Each number is 128 + 24 x the weight over its row's rms, rounded and kept within 0 to 255. Layers, rows and columns count from 0. The size above them is the row's rms in percent of the matrix's.

# layer 7 MLP up, 832x320, rms 0.0419, rows 83-117, columns 64-127
size [103 102 105 103 106  97 103 111  97  92 101  95 115  96  98  96  99  93 100 101  99 104 106 103  97  96 106 104  99  97 102 106 102 100 100]
[[120 155 155  95 125  77 137 115 119 105 116 106 115 143  97 105 177 122 109 123 134 150 131 119 152 154 129 125  96 153  84 125 140 140  98 110 123 115  78 156 118 110 131 155 150 114  87  89 135 185 150 117 159 110 125 110 136 152 114  98 109 141 107 166]
 [133 153 160 109 135 132 140 143 108 123 165 130 133 109 145  89 100 157 110  99 103 140  94 149 101 130 150 157 121 116 102 126 115 134 170  99 139 148 107 144 105  80 132 111 118  99 137 165 119  91 133 128  94  97  91 135 156 150 124 153 133  98 132 144]
 [139 152 119 104 108 123  86 112 163 128 149  76 114 118 127 134 121 148 120 136 137 156 140  86 160  94 142 110 150 165 138 140 135 129 131 131 100 112 145 140 117 122 149 117 146 131 142 121 100 178 157 126 147 139  71 129 170 119 141 120 101 110 173 128]
 [140 123 113 128 103 104 127 152 107 104 138 150 140 107 126 153 156 146 159 134 131 168 100 149 151 146 133 122 116 140 131 164 127 128 142  87 115 118 151  93 102 122 101 107 152  65 116 146 127 110 135 141 112  93 127 132 123 114  92 141 112 101 158 167]
 [140 109 132 100 136 116 133 185 156 147 164 158 135 102 169 118  76 167 173 116 155 120 102 128 114  56 138 112 104 146 193 125 141 109 162 140 122 145 149 180 155 115 142 101 136 139 140 138 135 101 140 129 106 157 114  81 122 159 123 152 149 135 136 110]
 [141 122 133 143 130 159  90 119 105  65 102 108  89 107 121 143  99 122 121  94 142 108 126 124 135 138 128 160 128 170 127 109 109 118 136 123 108 130 132 149 118 177  99 109  91 117 100 143 117 188 130 119 165 117 125 137 175 139  94 101 118  63 145 108]
 [146 110 132 141 139 150 127  92 144 134 146 166 136 101 124 154 123 164 110 138 128 142 118 154 121 126 105 124 131 146 119 119 140 127 124 172 124 113 108 130 102 154  73 113 137  88 144 147 152 144  98  95 149 104 109 138 139  87 149 151 129 134 127 141]
 [103 105 132 135 146 154 160  88 126 136 109 107  70 119 139 142 110 128 143 147 108 151 168 164 167 127 106 115 122  94 147 172 129 136 160  92 134 146 101 100 111  89 157 126 138 125  97 138 166 102 149 151 127 117 140 127  89 108 136 118 127  99 127 149]
 [147 124 129 111 149 141 105 112 129 169 152 101 109 143  90 158 109 183 115 157 135 129 133 118 166 119 107 122 119 109 131 149 112 113 128 117 155 128 130 169 116 137 117 158 127 145 109 143 121 103 109 169 170 123 113 127 187 175 154  62 138 119  94 115]
 [166 138 103 142 126 135 150 130 142 106 116 103 136 146 112 125 127 107 131 140 165 100 118 126 146 126  75 105 180 112 121 182 126  90 119  97 110 119 134 117 132 129 105 149 108 156 148 162 137 116 156 110 128 115 145 147 140 116 109  96 130 163 123 174]
 [133 139 130 151 101 143 161 124 155 129 134 136 114 120 154 148 136 134 119 141 129 127 123  98 129 128  97  64  78 118 118 132 121 160 168 137 135 144  76 186 130 149 120 101 143 136 119 132 150 170 105 124 135 135 136 114 149 131 189 155 155 124  99 150]
 [151 128 131 140 122 119  80 118 124 122 111 100 127 108 138 119 128 139 111 111 139 141 119  91 159 103 105 124 118  98 142 155 138 121 154  99 132 118 115 131 134 131 103 148 132  82 135 159  81 144  88 125 133 151 150 140 150  71 201 121 160 102 101 112]
 [111 112 128 104 204 115 101 127 122 138 136 144 123  98 145 120 127 130 151 105 130 118 159 119 150 110 134 134 117  90 139 116 120 134 149 162  79 120  86 118 119 107 108 176 132 167 156 135 131 150 120 149 122 126 100  89 125 145 130 167 166 121  98 111]
 [107 148 145 130 139 119 102 142 144  89 119 151 164 134  85 143 133 122 107 139 122 115 111 147 152  97 136 136 115 145 126 150 148 118 111 188 125 130 120 116 160 101 118 120 110 168 161 132 139 108 115 112 175 135 162 139 149 129 101 155  84 159  90 127]
 [127 172 112 143 101 140 150 143 128  89 113  71 127 112 154 150 161 147 147 127  82 131 146 127 103 144 135 142 142 150 154 112 117 169 114 119 154 148 165 165  77  90 121 127 115 125  91 136 126 154 126 111 129 116 117 131 112 122 135 117  93 173 138  99]
 [106 131 133 121 142 121 119 113 117  98 105 129 148 156 152 132 173 105 112 113 126 112 107 133 120 158 126 117 181 129 203 143 142 147 113 125 150 105 112 113 145 158 161 128 121 147 131  90 143 120 152 101 134 144 135 129  72 121 139 117  82 138 104 158]
 [129 109 176  95 148 110 102 110 129 138  79 127 123 134 112  79 111 161 144 155  94 141 156 151  97 132  96 149  99 111 126 117 144 133 143 125 122 144 153 125 152 131 106  88 139 113  97 125 147 142 146 109 118 138  98 182 120 150 120  80 103 121  97 141]
 [117 117  93 154 138 137 153 118 121 106 195 100  98 159 145 126 145 131 105 174  96 110 163  76 101 157  56 117 145 143 108 142 119 118 143 120 141 110 142 135  86 144 148 145 150 151 122 137 192 112 145 148 143 133  89 162 159 153 163 111 113 130 125 165]
 [154 105 139 125 140 107 119 149 140 187 113 146 155  96 106 103 127 135 163 126 137 108 158 146 142 125 125 116  89 125 137 156 147 128 136 161 158 105 144 122 123 128 101 136 132 131 160 120 129 137  82 150 114 165 160 140 149 158 101 145 121 151 173 180]
 [142 115 117 119  90 133 121  90 120 152 176 121 107 128 150 132 125 126 131 129  90 169 113 119 157  94 132  80 115 162 145  89 127 118 126 112 170  73 143 120 183 104 141 100 141 131 135 132 166 147  89 133 151 148 107 123  90 198 178 124 119 136 146 105]
 [117 116 145 154  89 111 138 141 159 146 156 156 146 164 138 106  99 156 164 114 153 116 184 119 129 105 132 131  91 127 123 106  90 134 129 108  97 104 138 136 146 138 125 108 162 130 116 112 121 143 116 147 120 156 100 152 125 118  84 166 127 104 144 120]
 [148 156 117 139 158 158 127 127  71 103 127 120 132 128 159 130 127 138 118 146 129 175 145 109 160 148  63 120 146 113 138 185 120 118 157 101 141 154 139 101 114 108 105 151 108 117 138  98 107 120  88 164 127 165 139 145 173 163 167 130 157 127 107 169]
 [167 111 169 147  93 136 153 143 115 138 152 124 122 142 142 116 145 170 125 109 138 146 111 150 123 101 121 112 147 155 136 130 140  98 126 145 158 149 122 134 167 119 161 130 111 137 152 123 125 172 144 166  99 111 118 129 151 162 121 143 138  90 123 138]
 [144 104 111 146 150  80 155 114 142 156 104 107 175 150 112 147 142 175 129 144 157  95 169  99  94 118 122 121 133 144  92 119 157 110 145 163 163 167 162 118 142 158 121 148  91 170 127 135 117 162 123 159 138 145 151 128 169 132 118 135 108 176 126 164]
 [122 118 156 195 140 137 170 119 135  81 132 141 138  97 121 149 116 154 107 139 130 116 158 153 117 121 147 105 153 128 152 144 134  87 177 135 138 143 139 144 120 123 158  99 122 163  95 137 115 102 126 141 107 171 102 149 155  94 155 105 153 142 127 127]
 [173 133 129 160 147 101 108  70 128 143 113 126 105 133 121 123 144 156  86  87  93 144 167 120 189 108 162 140 150 120  94 148 107 121  81  87 111 116 146 149 107 142 137 145 130 107  89 123 109  91 133 150 157 158 164 154 114 112 157 142 148 105 136 120]
 [122 147 103 119 124 106 107 139 116 119 134 138 125 174 127 146  97  83 101 103 158 135 105 107 181  90 100 139 109 148 168 127 125  99 136 139 123  53 105 123 168 125 119 167 155 135 148 104  93 142 126 104 108  98 140 125 159 143 163 134 136 157 139 124]
 [135 126 138 135 150 125 125 137  85 107 126  90 110 143 115 142 115 145 131 129 110 124 112 124 179 136 134 113 132 167 107 142 157 125 121 117 124 189 159 112 134 107 190 107 130  86 160 129 165  89 107 138 142 128 123 125 170 113 155 123 106 152 107 162]
 [157 134  92  98 120 150 124  99  96 137  84 103  39 125 149 127 140 137 100  75 136 190 153 157 122 106 127 148 117 147 166 107 134 112 113 111 143  96 121 100 133 108 111 113 138 141 171 107 107 134 162 135 152 125 119 124 158 119 171 108 102 102 175 116]
 [132 118 114 100 142 120 135 117  73 122 113 156 112 152 127 148 120 149 136 153 137 148 115  96  88 176 144 122 123  98 131 121 102 156 160 130 132 139 101 161 131 104 126 155 129 154 115 126 117 114 133 124 127 138 100 143 123 131 166 137 103 137 145 103]
 [123 176 112 124 111 123  85 151 124 124 158 104 135 114  70 153 148 146  91 116  93 139 125 176 166 137 109 113 133 113 131 132 128 126 160 110 140 111 100 149 123 109 143 143 123 122 127 137 110 131 135 154 154 116  96 145 148 156 139 114 158 111 165 128]
 [162 148 131 133 129 126 145 115  76 181 137 125 109 130 157 151 139 100 100 141 141 114 120 130 102 118 118 155 150 117 131 155 105 136 106 167 124  90 140 110 135 143 116 105 162 116 124  62 129 147 144 144 141 151 123 168 133 101 159 122 150 122 101 109]
 [ 93 132  99 144 167 155  97 176 118  81 178 112 127 151 113 128 115 114 152 159 120 114 161 148 116  76 135 153 112 134 141 147 135 114 132 168 165 139 125 118 109 141 148 147 167 176 118 136 129 129 132 118 101 178 111 101 108 132 143 110  60 122 107 136]
 [119 118 149 138 102 143 147  86 130 180 148 133 129 104 150 109 139 117 130 113 150 125 136 182 118  98 159 121 114 114 128 118  90 136 125 132 108 197 166  97 143  82 106 123 175 109 120 124 160  85 109 167  97 169 104 135 144 105 108 109 128 138 133 131]
 [113 131 121 129 127 139 119 101 101 159 117 125  85 160 124 116 191 130 109 149 127 124 115  92 135  92 127 121 140 129 117 112 129 121 133  90 169 115 123 124 159 128 130 157  93 109 128 192 153 116 130 164 127 111  97 127 104 184 106 127 151  85 135 137]]
# layer 7 MLP down (transposed), 832x320, rms 0.0413, rows 83-117, columns 64-127
size [107 101 108  97 106  98  93  85  99  87 103  99  98  97  94 101 105  96 100 101  99 106 103 108 101 102 104 105  91  95 106 105 102 101  98]
[[118 148 134 170 196 132 167  79  96 129  94 129 123 140 102  83 116 167 143 151 133 145 141 119 168 128 130 149 126 136 109 106  87  70 127 126 144 155  74 114  96 106  89 164 131 121  89 123 132 126 117 117 122 105 147 150 109 179 124 169 136 101 130 146]
 [164 136 151 179 117 133 152 131 131 118  82 124 140 139 139  79 118 146 118 133 116 128 102 118 141  92 148 127 103 157 138 151 124 123 125  70 147 146 117 118 138 109 131 126 110 126 137 148 115 113 137 109 173 122 136 116 128  93  59 104  85 148  94 166]
 [129 144 162  94 198 156  80 162 127 176 164 103 123 137 145 120 149 131 163 118 143  87 151 142 113 151 127 158 147 131 142 136 119 152 119 147 135 125 122 143  91 108 150 121  92 141 168 149 124 154 127 113 126 140 113 146 127 123 176 123 136 111 109 125]
 [110 108 135 129 110 107 134 150 105 161 133 115 148  95 105 122 110 106 122  98 163 101 128 127  70 168 109 158 155  90 106 139 113 116 106 139 159  76 148 136 137 166 188 124 122 137 151 162 188 112 122 126 148 123 146  98 137 103  82 122 123 110 156 141]
 [153  90 108  94 146 116  99 203 121 126 131 110 145 147 185 141 149 170 115 145 112 118 111 164 139 107  89 100 143 117 124 133 147 143 133 131 169 180 151 123 111 104 137  94 126 132 112 146 104 107 130  85 130 142 165  90 167 104 172 145 166 118 147  93]
 [106 158 131 127 150 115 142 131 135  87 101 126 140 124 137  94 122 120 122 167 137 168 149 149 148 176 174 105 158 137 174 142 124 155 108 144 108 140 162 116 126 143 142  90 135 128 119  94 150 121 140  90  83 119 135  89 113 162  94 125 122 119 129 125]
 [128 138 157 155 118 126 116 110 122  91 120 135 143  79 147 129 143  97 175 131 130 132 162 126 105 109 146 140  96 108 127 151 137 103 115 141 127 127 118 136 148 140  73  89 110 114 101 165 150  95 152 136 152 110  74 111 127 119 138 148 157 129 115 171]
 [117 139 111 121 109 131 162 165 150 129 149 105 133 140  99 102 165  80 112  97 135 110 135 122 141 122 144 140 150 106  97  75 136 126 100 141 130 157 101 130 122 116 116 153 117 113 163 119 138 134 103 106 100 107 126 159  99 123 188  90 155 133 109 151]
 [124 143 102 132 133 165 101 110 153 125 119  93 119 113  62 140 100 134  95 107 126 133 134 184 145 145 153 174 165 114 149 167 117 117 136 141 130 150 148 121 128 118 152 130 123 152 125 136 134 143 132 121 140 148 129 115 109 138 131  89 120 130 117 149]
 [ 82 166 169 136 163 109  80 120 140 130 113  91 208 164 132 147  98 138 111 111 162 113 103 123 107 144 123 127 162 133  92 135 114 161 122 135 115 138 133 157 136 106 122 128 117 140 147 112  94 169 162  97 163 126  91 116 110 153 187 107 188 119 121 143]
 [145 110 178 185 173 164 111  95 129 154 139 182 116  91 169 141 150 132 172 128 135 121 107  94 152 119 108 155 143 127 128 144 159 137 158 167 148 165 142 123 109 132 146 113 158 138 120 137 154 148 163  95 111 130 132 126 142 150 107 177 125 100 113  99]
 [ 98 167 153 112 164 189 110 135 123 173 120 102 107 143 108 100 136 136 126 146 115 144 122 120 126 112 149  90 128 112 174  94 151 123 145 116  93 100  95 142 141 102 136 156 110 126 180 143 101 138 117 130 101 132 142 124  94 131 175 133 118 121 159 135]
 [163 117 116 117 121 145 154 135 180 122  89 158 137 118  83 152 127 108 137 126 175 116 159 104 113 124 133 118 148 136 149 145 111 112 137 119  80 114 140 110  98 147 127 161 123 159 122 121  77 122 124  95 143  98 104 129 122 138 165 129 133 153 113 149]
 [150 119 130 126 104 140 118 131  94 133  88 165 175 109 106 160 166 119 138 186  82 128 136 146  82 131  87 111  93  88 126 136 181 118 136  84 115 133 144 186 150 129 127 154 106 106 128 105 156 165  95 136 155 160 108  91 154 120 108 126 119 130 102 148]
 [164 106 181 129 119 118 183 102 156 152 179 105 134 116  97 122 129 123 123 125 121  87 108 180  97 158 134 143 123 126 137 143 142 115  82 164 109 165 161 109 141 151 149  99 129 135 151 110 109  96 103 123 151 136 110 145 100 146 138 142 151 165 132 113]
 [134 114 135 158 131 166  93 130  95 118 116 106 139  87 155 149 136 145 116 112 143 114 120 145 123 131 125 135 141 151 147 148 149 112 111 114  67 172  81 137 158 148 150 124 191 105 166 148 144 101 119 163  77 134 125 164 145  98 155 105 122 135  91 132]
 [138 169 133 114 144 121 118 137 101 100  83 162  92 152 157 130 140 144 124 131 128 172 132 125 140 115 119  76 103 165 122 154  93 115 138 115 126 122 123 131 129 116 175  66 111 130 145 123 162 142 127 133 119 106 108 133  93 137 108 169 137  93  94 128]
 [159 114 134 109 136 119 130 124 123 123 129 112 102 134 118 124 137 131 129 114 120 141 112 148 159  96 122 166 112  67  97 132 133 131 157 119 162 131 135  88 125  99 125 141 150 147 128  76 122 136  84 117  93 190 136 100 121 135 188 160 130 130 132 182]
 [132  97  95 120 142 106 130 102 163 161 121 118 125 148 120 104 164 117 149 157 128 108 133 100 130 137 181 145 132 100  89 109 173 155 135 104 149 131 140 122 132 148 101 128 111 124 159 106 111 167 131 161 150 132  75 109 127 136  51 116 121 114 121  99]
 [126 111  95 110 160 140 141 111 122 118 105 150 118 103  85 118 155 101  89 131 150 142 152 129 105 112 172 136  98 161 140 133  80 143 145 126 125 129 151 223 153 135 141  94  75 135 152 186 135 141 127 115 164 122 136 117 111 121 131 142 183 107 104 119]
 [141 156 136 127 102 131 178 117 134 164 139 117 107 146 118 129 119 142 119 138 122 123 131 129 114 139 154 203 143 118 150 124 125 110 141 159 113 142 142  85  78 107 164 137 145  82 138  99 144 140 111  82  79 119 117 133 139 129  80 116 101 110 144 119]
 [133 147 176 146 165 157 123 139 139 117 144 136 119 131 158 160 104 111 143 134 135 108 119 114 146 132 148 117  95 138 129 117  99 108 124 134 111 166  81 163 101 128 142 109 118 150 113 155 126 130 151 138 136 170 120 145 115 119 181 107 127  73 141 127]
 [129 127 138 116 142 154 153 150 103 160 116 114 146  98 105 121  77 113 105 122 142 104 154 118 115 138 186 141 137 169 156 102 120 146 122 149 165 131 136 115 138 168 104 115 131 145 101 145 108 111 144 143 109 105 133 113 135 152 126 141  89 105 126 144]
 [111 151 147 148 180  93 155  89 132 154 170 107 129 132 163 158 118  84 136 140 136  73 154  93 123 136 140 135 115 117 109 103 122 118 136 101 135 124 176 164 151 171 114 144 112 161 122 114 132 129 109 115 132 154 165 135  78 141  95  83 119 116 151 144]
 [105 106 171 127 121 114 150 118 106 166 117 132 161 150 124 146 149 137 153  93  92 115 148  65 141  90 108 179  94 139 125 125 141 104 124 155 119 129 100 129 134 151 110  93 106  88 134 120 132 149 147 134 106 121 140 158 141 146 157 143 127  88 128 141]
 [102 128 174 145 105  86 135 118  82 172 108 139 159 101 133 111 106 146 114 123 163 131 167  89 112 170 147 153 146 146 120 152 127 134 132 116 144 115 158 128 130 112  99 132 194 115 108 142 136 128 151  87  83 173 129 122  80 124 146 132  74  83 159 139]
 [ 93 136  99 143 156  96 107 148 162 117 111 163 144 133 107 104 104 103  91 165 140  96 137 107 121 178 127 120 149 172 185 137 125 117 136 114 115 127 138 123  95 121 107 114 111 140 114 133 150 107 142 166 112 117 143 135  91 147 123 158 129 172 131 138]
 [138 116 109 111 133 135 151 130 141 112 107  98 119 139 114 130 137 152  97 144 116 132 155 101 125 115 141 128 154 163 133 159 122 117 154  92 188 143 101 122 106 135 124 138  98 157 153  90 129 146 176  93 138 129 132 120 145 108 101 137 117 110 125 140]
 [139 101 139 133 119 126 134 148 131 121 138 125 145 123  80 159 124 132  90 126 142 154 159 144  80 131 101 134 103 137 107 120  43 146 127 116 138 126  97 141 172 122 143 151 150 130 135  92 120 157  96 180 141 143 114  93 107 117 136 134 118 121  58  99]
 [121 139 131 136 129 104 161 125 106 144 174 107 137 125 106 117 142 139 157 150 133 101 134 173 144 148 160  69 105 114 133 130  99 125 115 141  83 112 122  95 129 156 116 171 157 116 138 151 126 142 137 143 132 116 157 102 137  86 168  89 150 103 108 120]
 [146 114 168 120  95 122 149 117 130 115 163 121  95 101 123 102 123 148 130 111 121 106 126 128 146 172 184 149 117 124 131 144 153 162 111 127 130 113 149 100 142  77 117 177  93 127 159 136  81 124  80 153 111 147 126 131 149 142 120 123 154 166 162 129]
 [134 118  97 101 130 163 118 123 127 108 104 115 150 108 123 148 146 130 135 164 128 119 132 135 133 115 120 131 118 132 134 138 148 149  87 152 162  91 132 130  98 144  79 105 115 139 141 156 127 122 132 134 155 166 112 163 123 103 142 119 126 124  83 152]
 [101 117 141 144 114 140 109 171 152 127 152 112  97 202 137 104 112 138 103 119 124 176 160 122 132 137 120 148 158 161 110 148 141 189  93 166 132  98 126 138 162 157 107 144 119 165 153 150 124 149 107 105 109 131  86  98 137 123 138 103 140  83 128 134]
 [137 124 104 117 100 103  84  93 132 119 113 151 127 156 163 136 132 184 143 160 163 141  97 100 131 111 182 161 136 125 128  86 109 151 130 127 165  94 124  78 107  91 156 126 163  73 121 120 131 116 126 115 140 146 117 143 139 138 109 102 155 141 151 119]
 [107 118  99 110 123 121 105 138 108 108 131  90 148 144 139 127 147 131  76 159 115 161 158 123 104 120 124 122 145 121 136 130 169 116 119  99 188  98 144 105 168 149 135 125 140 140  95 119 123 154 166 146 121 156 139 122 125 133 123 125 126 160 120 147]]
# layer 7 MLP gate, 832x320, rms 0.0405, rows 84-118, columns 64-127
size [105 105 103 104  94  91 108 100  99  97 101 116 102  97  97 100  93 100 106  96 103 102 100 101  99 104 100 101  98 104 102 105 105 102 101]
[[115  94  92 147 126  92 101  82 197 163 109 186 161  66 140 116 125 146 130 115 155 118 106 160 121  92 180 132 120 120 106 114 144 126 160 167 141 148 138  94  99 125 125 104  86 119 148 111 129 130 115  83 132 117  97 155 128 164 160 141 137 115 103 102]
 [147 154 128 111 145 105 117 106  92 159 131 133 135 144 118 168 121 147 140 103 161 101 113 139 102 125 125 141 102 128  94 140  78 128 101 120 106 132 127 125 118 122 129 119  98 146 116 110 122 172 153 131 141 162 174 134  90 152 173  95 141 112 151 137]
 [140 136 148 121  97 160 150 109 149 150  86 138 134  93 124 119 118 148 107 111 107 130 162 155 126 166 122 155  99 121 145 146  91 127  75 109 117 143 110 139  91 150 151 139  98 154 136 118  96  89 121 112 134 138  89 147  91 127 161 108 117 171 115 146]
 [114 132  82 138  97 129 131 102  98 120 160 153 145 102 146  83  96 140 112 120 110  88 117  95 127  79 165  99 110 118 138 173 145 123 146 160 123 106 134 153 104 150 113 130 115 103 130 137 134 127 137 106 138 118  98 112 112 161 162 142  81 125 137 146]
 [137 122 173 166 116 126 152 141 128  91 140  89 159 110 107  83 105 169 131 158 100 133  93 127 141 108  98 143 161 153 137  67 141  86 168 150  97 156 156 157 118 151  99 111 107 167 134 119 115 119 165 119 188 106 137 139 165 145 139 146 103 132 138 147]
 [122 114 130 147 115 160 107 124 115 136  89 129 123 113  87 120 102  87 150 166 132 125 132 131 134  95 106 143 186 118 134 134 129 140 153 121  97 121 108 125 142 122 117 137 111 103 105 136 129  98 106 146 147 126 146 122 137 152 152 146 145 145 145 139]
 [109 113  70 120 143 104 138 108 146 143  86 109 147 189 106 142 143 171 155 107 114  91 106 121 125 114 136  95 132 120 139 107 120 124 147 113  61 161 127 119 138 162 126 149 128 129 129 148 126 172 171 121 145 145 163 130 159 162 127  89 129 142 189 142]
 [123 108 118 145 112 137 148 130 102 186 153  68 107  97 146  94 102 149  87  91 131 116 137 133 150 131 131 104 106 148 127 151 142 146 146 100 126 133 119  91 139 109  98 148 155 135  70 157 120 133 106 126 113 109 148 148 177 134 137 123  93 132  96 135]
 [200 123  99 101 142 155 150 140 162 111 101 147 151 148 152 110 147 101 113 117 137 125 187 133 151 155 131 117 114 149 112 117 106  72 136 136 179  97 139 118  95 183 144 155 115 103 166 127 154 112 111 148  94 125 159 130 128 162 131 108 107 180 109 120]
 [152  99 119 117 122 145 122 162 128 150  80  99 128 156 154 111 150 150 148 117  93 115 114 140 118 138 133 116 103 170 144 120 185 108 155 138 121 137 125 131 127 111 117 110 134 120 120 102 105 157 132 163 107 174  87 157 123  91 134 142 102 102 167 127]
 [133 159 127 174 127 171 107 185  96 121 154 136  93 128  88  86 148 162 111 146 125 129 120 162 135 132 141 125 143 124 154 126 134 138 120  95  85 115 127 121 155  81 119 133 138 138 150 144 141 147 180 143 113 126 140 120 104 141 133 131 123 134 156 138]
 [119 146 140 180 107 131 146 125 117 122 153 123 106 214 141 109 131 143  81 151 109 162 141 124 154 145 119 145 102  96 110 155 135 116 130 101 170 140 166 170 118 167 144 101 191 125 117 107 165 140 132 115 132 109 133 104 167  90 166 136 116  67 143 134]
 [126 132 134 158 136 160  99 151 105  92 132 153 133 118  80 102 136 101 158 118 161 133 144 133 101 103 111 119 115 125 191 114 139 128 141 138 133 144 127 130 108 104 100 174 110  96 150 118  83 172  92 122 158 130 126 104 106 173 116 100 160 138 150 120]
 [137 133 100 172  94 109 147 147 150 136  90 134 119 137 112 151 118 130 153 136 133  90 138 124 127 197 125 132 168 178 138 111 107 103 127 133 142  95 137  65 155 131 112 135 116  90 140 149 125 131 123 137 121 138 152 132 144 139 122 116  99 180 167 120]
 [135 127 105 116 124 154 107 125 137 110 124  96 114 136  94 148 130 138 161 162 155 152 143  78 136 120 114 180 110 136 133 169 110 170 149 121 133 125 141 123 151 110 148 108 135 134 139 141 155 148 162 140 144 129 122 120 133 161  85 170 127  75 102 117]
 [137 133 119 122 147 151  75 123 118 121  99 131 129 124  49 121  84 115 111 124 104 107  88 119 152 151 135 118 124 163 111 140 123 113 133 147 134 128 141  80 167 152 155 106 125 143 103 165 138 122 171 131 123 137 103 114 122 157 126 151 143 124 147 140]
 [110 130 116 129 162 118 123 135 115 131  84 122 143 159  99 122 142 107 105 170 126 131 109 127 109 127 135  96 145  91  96 111 113 145 100 125 107 163 153 161 138 162 144  99 149 125 156 128 138 120 147  84 119 143 156 124 161 178  67 138 141 129 127 104]
 [149 125 120 136 108 190 105 112  80 114 145  96 119  55  96 131 147 183 100 116 121 103 123 179 147 107 143  60  80 140 125 149 180 139 138  87  73 145  87 114 148 107 105  87 140 105  86 110 101 131 127  99  93 152 187 160 167 112 121 160 120 137 146 134]
 [125 103 107 153  79 126 152 101 134 143 125 117 142 119 164  99 124 133 117 136 106 139 152 129 104 116 141 101 139 100 136 131 119 121 128 127 149 152 136 137 157 123 134 127  74 150 161 104 128 175 138 120 173 169 139 119 137 115 153 174 142 141 106 125]
 [143 174 138 163 122 131 181 141 154 147 107 110  99 132 136 148 146 122 102 128 121 163 130 159 132 131 152 142 160 132 102 134  97 120 121 145 127 142 143 118 165 183 129 123 110 134 156 138 146 101 139 149 117 114 127 124 118 151 121 150 119  89 144 109]
 [179 121 104 124 150 131 128 142 121 113  69 104 119 153 134 146 141 116 109 126 120 163 144 133 104 121 201 104 115 140 104 140 113 154 124  99 123 137 155  89 183 207  79 169 124 105 127 158 124 126 118 133 159 125 113 153  98 112 126 144 184 115 144 130]
 [162 140  90 109 112  65 146 135  80  71 130 161 108 135 162 134 141 165 152 160 127 150 138 144 106 117 151 153 104 109 107 125 108 125 121 131 149 102 142  74 128 176 122 106 112 131 104 118 123 169  99 157 130 148 106 127 132 131 124  70 161 121 129 137]
 [144 161 153 170 148 137 121 134  55 130 131  87 149 109 115 134 127  99 152  89 150 133 114 116 112 129 132 132 116  97 131 127 150 142 129  95 130  83 136 146 100 143 115 151 132 125 119 135 102 166 109  78 129 112 150 128  97 130 131 138  76 136 115 143]
 [144 113 132 136 123 150 103  97  98 107 182 148 134 125 100 114 128 136 126 116 151  89 133 131 147 122 119 145  71 108  90 107 153 151 162 159 119 159 136 120 144 134 153 133 142 115 107 130 163 130 159 143 129 123 127 104 145 157 114 131 132  64 149 142]
 [ 63 129 175 139  87 123  86 120 155 167 139 168  88  74 117 149 138 139 123 110  82 137 144  94 147 128 143 150 136 122 126 149 120 127 117 114 114 154 130 121 113 124  84 160 134  87 108 147 155 130  94 113 109 166 154 141 162 136 135 201 124 121 168 166]
 [121 177 147 129  94 103 161 114 112 145 125 105 142 115 153  91 141 126 109 160 168 122 130 132 137 127  88 140  94 108 128 153 146 118 150 132 107 139 115 171 137 108 136 122 106 145 143 128  95 102 103 134 155 132 119  89 171 130 112 123 123  94 152 138]
 [158 179 129 114 132 118  87 145  83 128 123 139 139 158 130 131 136 153 132 114  96 118  99 134 119 121 125 138 111 105 151 129 151 122 100  76 180 103 120 128  96  97 139  91 171 136 121  83 170 106 147 152 131  97 163 155 119 197 152 130 165  95 182 107]
 [ 75 145 152 137 152 107 146 120 151  94  88 139 128 109 113 153 142 115 163 125  94 167 159 127 131  87 136 153 142 128 109 114 130 117 121 105 110  87  85 105 132 120 123 119 135  98 113 109 156 128 163  83 179 153 128 162 115 159 128 134  97 109  75 134]
 [101 120 116 119 108 169 174 126  90 132 193 142 172 145 170 123 203 129 149 134 107 156 130  95 143 167 150 126 123 121 116 106 119 110 118  99 127 110 125 114 100 111 149 104 128 157 160 130 119 150 137 118 128 133 133 106 122  96 118 189 131  82 145  94]
 [ 87 143 120 113 163 120 130 132 111 124  96 141 172 120 106 151 147 121 102 115 155 102 116 164 128  91 142 121 114 146  73 120 155  79 113 132 102 115 117 109 115  84 143 100 145 144 119 102 138 142 141 161 103  69 148 102 158 122 159 159 117  93  92 130]
 [108  87 112 134 122  98 123 133  84 161 102 105 153 125 133 108  85 137 118 144 104  80 153  86 118 130 126 144  97 143 141 156 127 173 126 107 126 136 100 119 105 113 139  84 133 146 156 114 166  89 156 132 139 117 135 128 167 149 125 112 172 137 131 183]
 [152  85 116 182 139 110  81 127 116 134 161 109 150 128 104 158 163 130 126 118 125 145 194 174 169 112 136 112 103 100 152 143  73 133 138 111 139 121 126 115 137 165 139 105 137 155  89 107 133 128 137 152  93 137 107 128 114 143 117 154 116  68 130 161]
 [145 111 110 170 130 108  95 109 158 157 132 174 100 169  98 102 115  92 127 153 144 116  98 133 107 135 114 110 106 123 121 127 126 179 147 155 119 117 157 119 151 101 129 118 123 162  93 107 143 113  97 131 159 131 123 150 145 122 127 104 117 101  84 131]
 [121 148 120 134 151 101 117 147  95 152 145 100 173 115  93 113 149 118 106 117 119 144 116 118 125 122 155 110 131 131 101 129 114 135 121  84 147 117 106 118 144 154 126 139 133 104  90 116  97 108 135 147 118 146  81 176 109 102 127  97 152  67 103 127]
 [125 121 107 129 108 124 130 113 129 100 109  95  83 145 117 133 148 101 131 145 103 105 151 136 138 128 108 101 122 106 140 157 134 126 117  29 119 118 121 153 148 144 123 125 109  71 171 110 114 141 114  71 113 120 126  96 113 149 121 121 140 100 130 150]]